config.toml
num_hidden_layers = 23
hidden_size = 256
num_attention_heads = 6
num_key_value_heads = 1
head_dim = 32
intermediate_size = 1024
vocab_size = 820
hidden_act = "gelu"
norm = "layernorm"
norm_place = "pre"
norm_eps = 1e-05
positions = "rope"
rope_theta = 10000.0
rope_fraction = 1.0
qk_norm = true
attn_scale = 0.264
bias = "none"
tie_word_embeddings = true
parallel_block = true
init = "normal"
init_std_qkv = 0.0491
init_std_o = 0.0
init_std_up = 0.0491
init_std_down = 0.0
optimizer = "soap_variant"
learning_rate = 0.00637
beta1 = 0.95
beta2 = 0.95
weight_decay = 0.037
lr_head = 0.00946
warmup_steps = 46
schedule = "wsd"
decay_fraction = 1.0
decay_shape = "linear"
final_lr_fraction = 0.02
batch_tokens = 65536
max_seq_len = 128
doc_mask = true
train_tokens = 379000000
max_steps = 5784
dataset = "wikipedia_en"
Each number is 128 + 24 x the weight over its row's rms, rounded and kept within 0 to 255. Layers, rows and columns count from 0. Numbers have three digits each. The size before them is the row's rms in percent of the matrix's.

# layer 4 attention query, 192x256, rms 0.239, rows 0-99, columns 192-255
097:144120138167119123140122168079108135132128111161097167158146125109086114142115135125133100100170154164130121177143142151149177105085112134110123208146159136079153109136136106092118149099092155
098:145124118125154127131142150112135138115103143110097094132116143139136104130146130149151156086108151127152126136124157137140146095156154105132088134121120081130087111204137148137162125136125137
100:139135114129136096110131148157125158084113117142127130163113145173133127104134115140137167123103120130134146152132128073103116155163115150126149107175110150135118156141190119106194122085112106
094:143117111143110139132152131139125158131152134125141061081102142132140135097141140105171160132099131184142132119106095156140191116156157127153088117167140110145104097138148110155149074090158110
091:110112138143129147168147105142090095124081130126127175141130080147105160156160116117120081101093188159114168163123134150116115121129126102131131192119154123109167136059146083120114130146147137
094:138108110151119153131137081127132131145128142133116128155123189109116113135111133175185156148167144154146126141110143104139138126106096101097122099137126134072066140109117152116160114104128087
100:123123132073140148162119134157098140128141154112123166163137137097164135091098105074114126162128129138148127155129120178101119120109113120149122129138177113110126073128095128141107165151115116
090:127079088121132112116137139117103165136145133150089168102135139111157132120106083144127144153131108105161198153172157158123121091150114151153112145130152115142151123119147081114131115098121146
095:114145104087162152143179104157119178142108144114125110108128136143106118155120166139148134112098132135176142120147125129119163130133119112182131129164057110099110137156109120104122106074106145
097:099143119124112124153093130167152113134114159113093118123142112113172109110137128143133156199140127125146139136129086082119115133133127073146124134173156121129152102101093155122120141143098129
104:083084149148130132172136109091133163126169121181142121073107128183149138138126122094130156070110126108090139169095147117106108098165115130118154098104123121126139127171158142156114115119119157
108:088072119134120130130112107139140168121122090115122107130090137136121123108126125135126111110116102142131113110131085117124152115130157146130123160149100123107130130098129125131150154152129138
095:064137111172145135153099119159126122102102141137146106131113124132145129180128142133148142127196087114121170129166145104103123095185138107107155128095143117141127094074100133121107133164118116
095:168132106161098095172148074125135110129138123167134128162134155130120116141166098156142106085139158140125125155115117095149116100129132135088148203116142149132150122123135099115128132103139133
103:106089147114148119130124125139100121146157120168088170138115130144149165122137131127086109119131116164135176146148108131174107180118086150143131095121128166061157108066160105114167123106115135
103:138135101155113144148095140114155143112104070143160102124119152109161109112167115150125114115124109106137128124157154108160113095113147162128142091126080151137122131144150101150172090123142120
098:143117100113145117111163127159155111096120139078148112110111132148126105150139133135107129159144137122182156049116055089150116116106123215159138124139118129103140131163125124139098144117154112
094:113097082173151127130165122146126116115115120115147094163128130109117171119113145132129235078144086105155135145121149124135136131118175184113069105113094085128108104144110149068153131125123115
123:107102113131097134129137118133098150106131116085168137161133112090107118130114094111130156072099126100145100109137145145120092108101115113171146155164171117120149128127123140180171165091145103
101:133129137140154108157131148152126114077091123112157132146087100150112104153097117133081125170152123143080113126163135155143098137105131127076094133161133138123110130166183119102184101130149103
102:136156128140116136133109142126074124130096112103129087123128107140148147164109121106124150142120091090135116145121076141123111086148105128146147105086124140145089079135147107155127085129080121
105:129148103150098109143133137160128114154109128113112106140140074120133168133133129158107112113153138121113139149083099152129106107157095143106131117139137137152160109113135115149098122160122091
101:140148131202078151111127139119151126161121129098068145134084101083147144151125149083153115165110144139131166117133079108149083106091119119148141131102109117103106097110142118117114104114100127
106:160134113104107150128079133129136086140133123136109102127127101163151157154156135161141084102157143129112137122134141107086147126166178132118122163098097101099148103113167150181065109079152134
103:148123139091131125086116112142141101119118148144126112158137166144184153121124077148159129111108153157151136131150080142145089118113102144145138164110118139124141129179155107101177146129096140
103:147128180120168091134117117124161150118143150117100178125139139113119149066135109110145123165128131138111119172132144137146150155092100144118118109129121163113107120130073131147177129095108099
109:125086091134121097181099125090124128096141152089133121110091114136147091130091132130155134112133081148147092154124168152164132114145115162145107137122114134120116146137138145137140100116128149
100:111113188103071136123148104109124153141154184108167130138132101105129136126111115109106177183134127096177129149109115132192112165112149155114153130151162143158159124162140106097118144115107109
108:157099095132135142114112150102150108156122126148114143135110117151091160138144147125123095183109123122122149150133111141130191137121179122146175134140096139094054116155130149148103096126166140
097:152109088122157089138180150123101111118106127096117116109199087116141130127152165108123103131142132152137115122155136115102157165147112115131170136109153138090094162161117122115167163146121088
092:137111106161105144162115121096106081139132139135125166098110145105151165140134151148150175131126100117130151160147137144134113121125164062110166097123100125114168157154111104141131121152132162
107:121111131113160116140130137159141148183170127107144149122153110140113115144129143110171109083164159078114095165129115161168109139128102145092082086099161118129146112119142117135157131125146131
125:138099126121085109163159101114154068139124123154115176081154138173131123106129107172137148113111178111163128116113152146185119123096092157121139141150122133114098113087137157148147104108115095
103:147123064117169089144094153149127128115108164137103114142140159082130137139123113111139173122117138115153095189168133124117131105137128105101117119175141152146157121156116138113122125125121153
101:161065124122143079149167120102112172113163168123139138176135090130130103137123117149120116128177150145148146140160118133113145119118115123162118103107117142187133187125123088110117168124152115
093:110133132158145100153090110080142117123170156159107155132117178106132133116116144164144123159159088101092163081115135127100095172139107104093083114120099150143109100161106157113133070149109142
079:180130092121165126131149155145125147120108111121182117123123120110115089119122113155135097159126102171138145167149109103105123149149134162141152136135095112106108117126133076151119123157120097
091:114130119139100101106088109142157092126126140162117160123129133127111094131156155144105134136149124162124135112102131092123135104153148110130192102125121183159134114158156096138098146143128149
090:157122182091120094143136144099112129112134133084125135114119102165131173170157088095084144146131094113122144109070161112139091072110114178088150126141135120126134118117132114159115112108104117
082:103155151136117118158100132165165095154161144131095112130129119118131152058151158129119138105150153101109117154118117129129121112097153119107151137161098167065120125111135124108099154185115130
090:106107118121118133112079131156120129157107112169149114109143149165170114090159143150149119148185131107117143139095142112123126113138109131115129135146155167123085122128125133130152125165158119
102:140126111132098137128116172111160120127139100079160119138132154128132136166127134096093120119097133120091118104119178098137113121094174153076146109168107141118128134161160185143120106096116133
105:125175081147117158115147161108187072140131088131108123150109153134136122088135186161137110167121087122130125115108122114156121159116119103101111149139159143156117146121127189094141123136105128
093:143160106138128163124136140127141118110085128163179126125091139092139068122140125159129148130140187133125179135137082138134126125110123162104136130097111142125119143117122124125139109137108213
105:134102115159155140172142124125147125135162120087150091137098133182122134128144137141138091142128079172123140110101172138101122078136136088122121100154094111136133125139150123139115140128153114
090:119119099143151120081129108165109117121071130120157126097122152109122135122145136123111135100110126145180130146151140115141168167138153102108102159097105092133174159123161098094122122119127126
105:156133098095103123125114096084153108123145113129102106109141085087128105114090126141133117106180108119137149150137138147116125130105155127196105128136114143105134148102135120145147134125134130
100:123130091099140116154130150107092153139130132179103157139122089173093110111101132158115132166069167163108084109116137136124133086117114111167094130130157133114151191140068129155133150108187138
099:158130114126122126116143130099124097135105113106144119146117119137168090131134135152130141160094131129140143171104069140111147112135180149162138149132133097109118134122096122118137149170150138
099:143096144121131131134169135128094130187109159137120100159123155151123141114132104112123139130165097150108117103150125154111150122089109092149082132124092109149175134164143103118142117151146089
099:115114102108130124130142108086102143089098159141111174139100123117126139151127094155115157152128156116132148104139089154083132172129049126123146105103180151108151142162134101114091102115117125
103:112096096158153131141143090137119114119132084141156117064131171107135157119140170093116127154119139127103145069134119123120127142144145109107139096127125150123136158157137114095143094107134116
107:077169108120093124151113127121093128154155141087148121056098163147170139098127093128090134123105129111156135117151131122168132115114143132177141136135105163112140113104129157094131144105134144
105:164121118098128123093197120086101103119123180116139130139119107128129125078122138105115101154173106147146158147077111155113164126115115166174132107119106077145104075146126145116146124073173121
100:096096134084132126142125129160114148120088165180088150133122148100159129156133125122106126128111132143126112149177151127120147142141106144123113112127126108139161095130129094124140128116113170
104:134110137143085104094109129099111083166158116129136126166107132162131161113125117104170125094155115126106124143131137106152103163142114105105136139151132099099113128134194119111096160079130157
096:157147109149125124108184127116104140170144127123132105120113113152150101117159118123131098152126147097079136070160148139123123106125152134155133110145133132141138142137128147090135125140145155
100:179138126101134117170129141115114161136109119153114143102156097159092124137113125149136121124068081140101172140132129162099108100159165138131157129145136105118136106073143128108162162114129104
106:144134098104154143157096127143078113108116141131119111094159133109117170149072114150126126114133127125139099151143140125136130160140087144154100112123114184109074116132107123136152111093147128
094:086091100160122094113132146177121115146171144146143131174110102136078121142133098124099119081100106121147146128125125145116143124099138134134167137119156134118073140136114131148120129132105110
105:172131146128114170095164122145093129106099140108140166141111106132080111112135155140111140076120175122143131096109134119154097140138140112151142129126129145128079096168132131105137122112140088
099:097131111150112112147096113139108156113116095134136133143108132128108179160180097097149154140166094098094175112138161139148099109117118141145130142120159140098103135113091135124139151098084140
110:107155109136085090105102103088105127133109160147168126147135098114107124111116136116132155090113120138157149195143066158143106103116133129105170147130137144083154073131154163137097133118111115
103:112102118151133172139107158153169104107104141165115146103059132198094145138143133141126096117162140125150141129139126155153132133124148120078160120096121132125139109095112137099134080154131135
114:129132184105097149111132138136078115137137125130129109132156118126127111132132089156129156101145138158117110178117136137137136157079114100103166144163085144160172153104151082113159082119149106
100:128105125154136109133127142135155149089117080184126148119123136097138133171136125100168133129130125110104176071180126106117084129121118138152115099149113147134096117111125123197095141162154155
096:149145082133111168121129141073185123108092126148097137138131139131118100152107158131145071133143118119125165138122121144138139143122161152126094089125163119129092121152131142153172112152120124
096:115132099175141143123133134104185158156142132147144132105152154131070108074100137135139150113109123095129112128135140130127138154140135128107136116150103141115104101168105155170119098096093136
085:118117118162131207159152183180151155145111108119148102115136111095121101146130105116156100115132137136155130128144125110144123131135137155138141132137155122046118101096118114091143145155162148
099:144124102127169121105135128095139115109103131140112188115155160060095160155147154111194127114121158129107131129120118099102142119127152105138122140135109109140136119095114116159112110182129125
083:155136156067155135110116130135121113176128145125120120151153114160135140135094145134130116132122115108137071124121151109156124152140117137111119158131108108082080145150156140098110168147102140
088:070114104117144085134110132123119175173058127129148143141137157064124122164148109132162131144124115125123125150110131159064152158136156122088144141126092137157109124132138107130104127141130131
088:165138146175126134105146108146147095121146066147135110128132121149110130151107179131130108118156105133108100106140181125111090125171108126140076127168143105143137155108104148159123134122153168
096:100116175127113156123097117145147124091155113141125115141159102151142103151130152108173166140097121119121086104129150114135140136140086109096175110154095153094147121140123175104128141128158143
107:087137119116186132150127136144146077146127121132129130140196126114109096133118100129121135104120145149169124090146131130142126155085158108121128135106073138147128110121109127171144168110138100
094:104123116160147089150122078136117089121130121127135163147157174118137119134143129139183112107147081121130133158118115127145138124121137138102163164107099139154099114123133168128094126159128136
086:130109075138123120122131086120110116106095163149101098109119117107097127158174137113156115129167145128146121158127114089113101128151128113128131111125146155130126131122106089174172112145145136
094:146120162125202163079133145132097198121116108177142157116092157144060107152142108154169113127147172131124168129130134140126124073151111121113104127110102151136127133100139093098145137182135141
111:124110093146161116117157109127163120109070100140143120095102107153104131115133133129162126138158179156131142136124110155132160125173138143128103121121159084119132182126106128103115071156169108
096:133124152127072115097116153133150149140134155153132172124132112160106156144168126126150145099154138123148178165151130103074162133140156127106119095152150125108093140098136109111126123100110093
095:132138116116155135181125096162129167156146120141127135073123145144135138106126135122163155136139111136093123136138091134169150121111087088161077150106109160129122172145141097134119118110128121
099:140102151160147141135130127155165140118119099146114090173155119116136140166115111112117139160084139088176131114132136116111156135136163145188152123120147131116137122164137125138130154161144132
102:133132096141118135156132129153107132127135150114144122150113113107104157145099059164099153106118127097115131070115129102139122102070118139132126148136162108106102120060104142089108138131131151
102:083163152142138118183133152151105134135122117131129120150132156136135103116128123092096113130116124128118108120134135127075066142103136125138126139125178128143124128160136129100137075166089133
107:106101146152121137189115083148120116107133165072135119151121155136138111109155148098099150153144145114132163114130134096134122122109174190115133099100142144144144157111090171132155151097139150
099:093127111155109120130123115135107117116167107085142186139121127113142109129115113136115112152184125160100146104093111121095161085101108154177073150160118170097185125122132155140139149111154173
101:122080158121114105126116113128203153148142109098095100125099118161113114104122135138173145099180104122113126127138167124095126088158128124103144066159129125118098112147126123114126062151166165
112:113142109150107119137135099120121103129130125130092099130147105109172099121118149060134065140118117089120172093134089105115097126100154104131112105111103085144175111105146167122140118058112141
103:122129176109149127184134131098120190147142091109107141140136161122097106160143127192153143124099136104115161142125125137135142129154121086109175170145146124140087134139123097128101110112103166
108:178113124145117119112121125121080153168094167156133148076105125135142172130159135116138094132129150139115156116125125111145131097144138105157133141153111127105117128129155108089148107075121132
104:130105137136170151136145157157122165121096122172132103137123095167108116181113159108153180125118166110138148133100145152126099101118131086144091126142111133139165105126094141141122189130117137
102:125094115122132116139117156164154111149136100146082118110111121139133160123090133117101164097132131132099163167109131145131139135142134154135090107143144069133158084132140166155088158103134165
098:133138114130174112108138132159119147119140140126135066113143154120092118118124112153141134102134176152122129172105111105113146150149107179199117111142136149145093119134147109124142106137151117
101:145103110123128118132129134126120135103115111129116146186140147125170105144101137145123123102138107159163067150159112170167125077129097146113122137119158137132156161115152109059148200097110126
103:164080171148101142123119125112107092083116139126111101145135162092097117129149153127182073115128192118178111139114142122124093086089153103102125129085112112122174127103110146121137133107119137
102:131079125129140138138084105091108091141108116111135122111158068099140117128150126133137149131143157118156151124130114134129160169185113138116117177149117151092132134117146109142106144125144135
120:122134147091140116175172135110107173115139072135181173105134189114146099125133128121101105059113081155139136142124090112121111128097160162128145167127097156116125080128117116158120155152157111
104:109095142155071128140120155148140096143139135165148151120170118110072172137104130139164101149146124109174127116166142147159126115114139118131172131160132173127154142145144108149100057123126133
096:149134130140126155170112091110147037095162122136109107151155099123145157131124117142103118175113152108108109064150131155106143095179135121090159120145143126125136149124109145140120111069114128
107:139113116127150129083116136141159146145122105123123150116101158117113102090114134174105137118142086166136137146146152106142123139143128131126133109138138119123094132133118108182107097102121133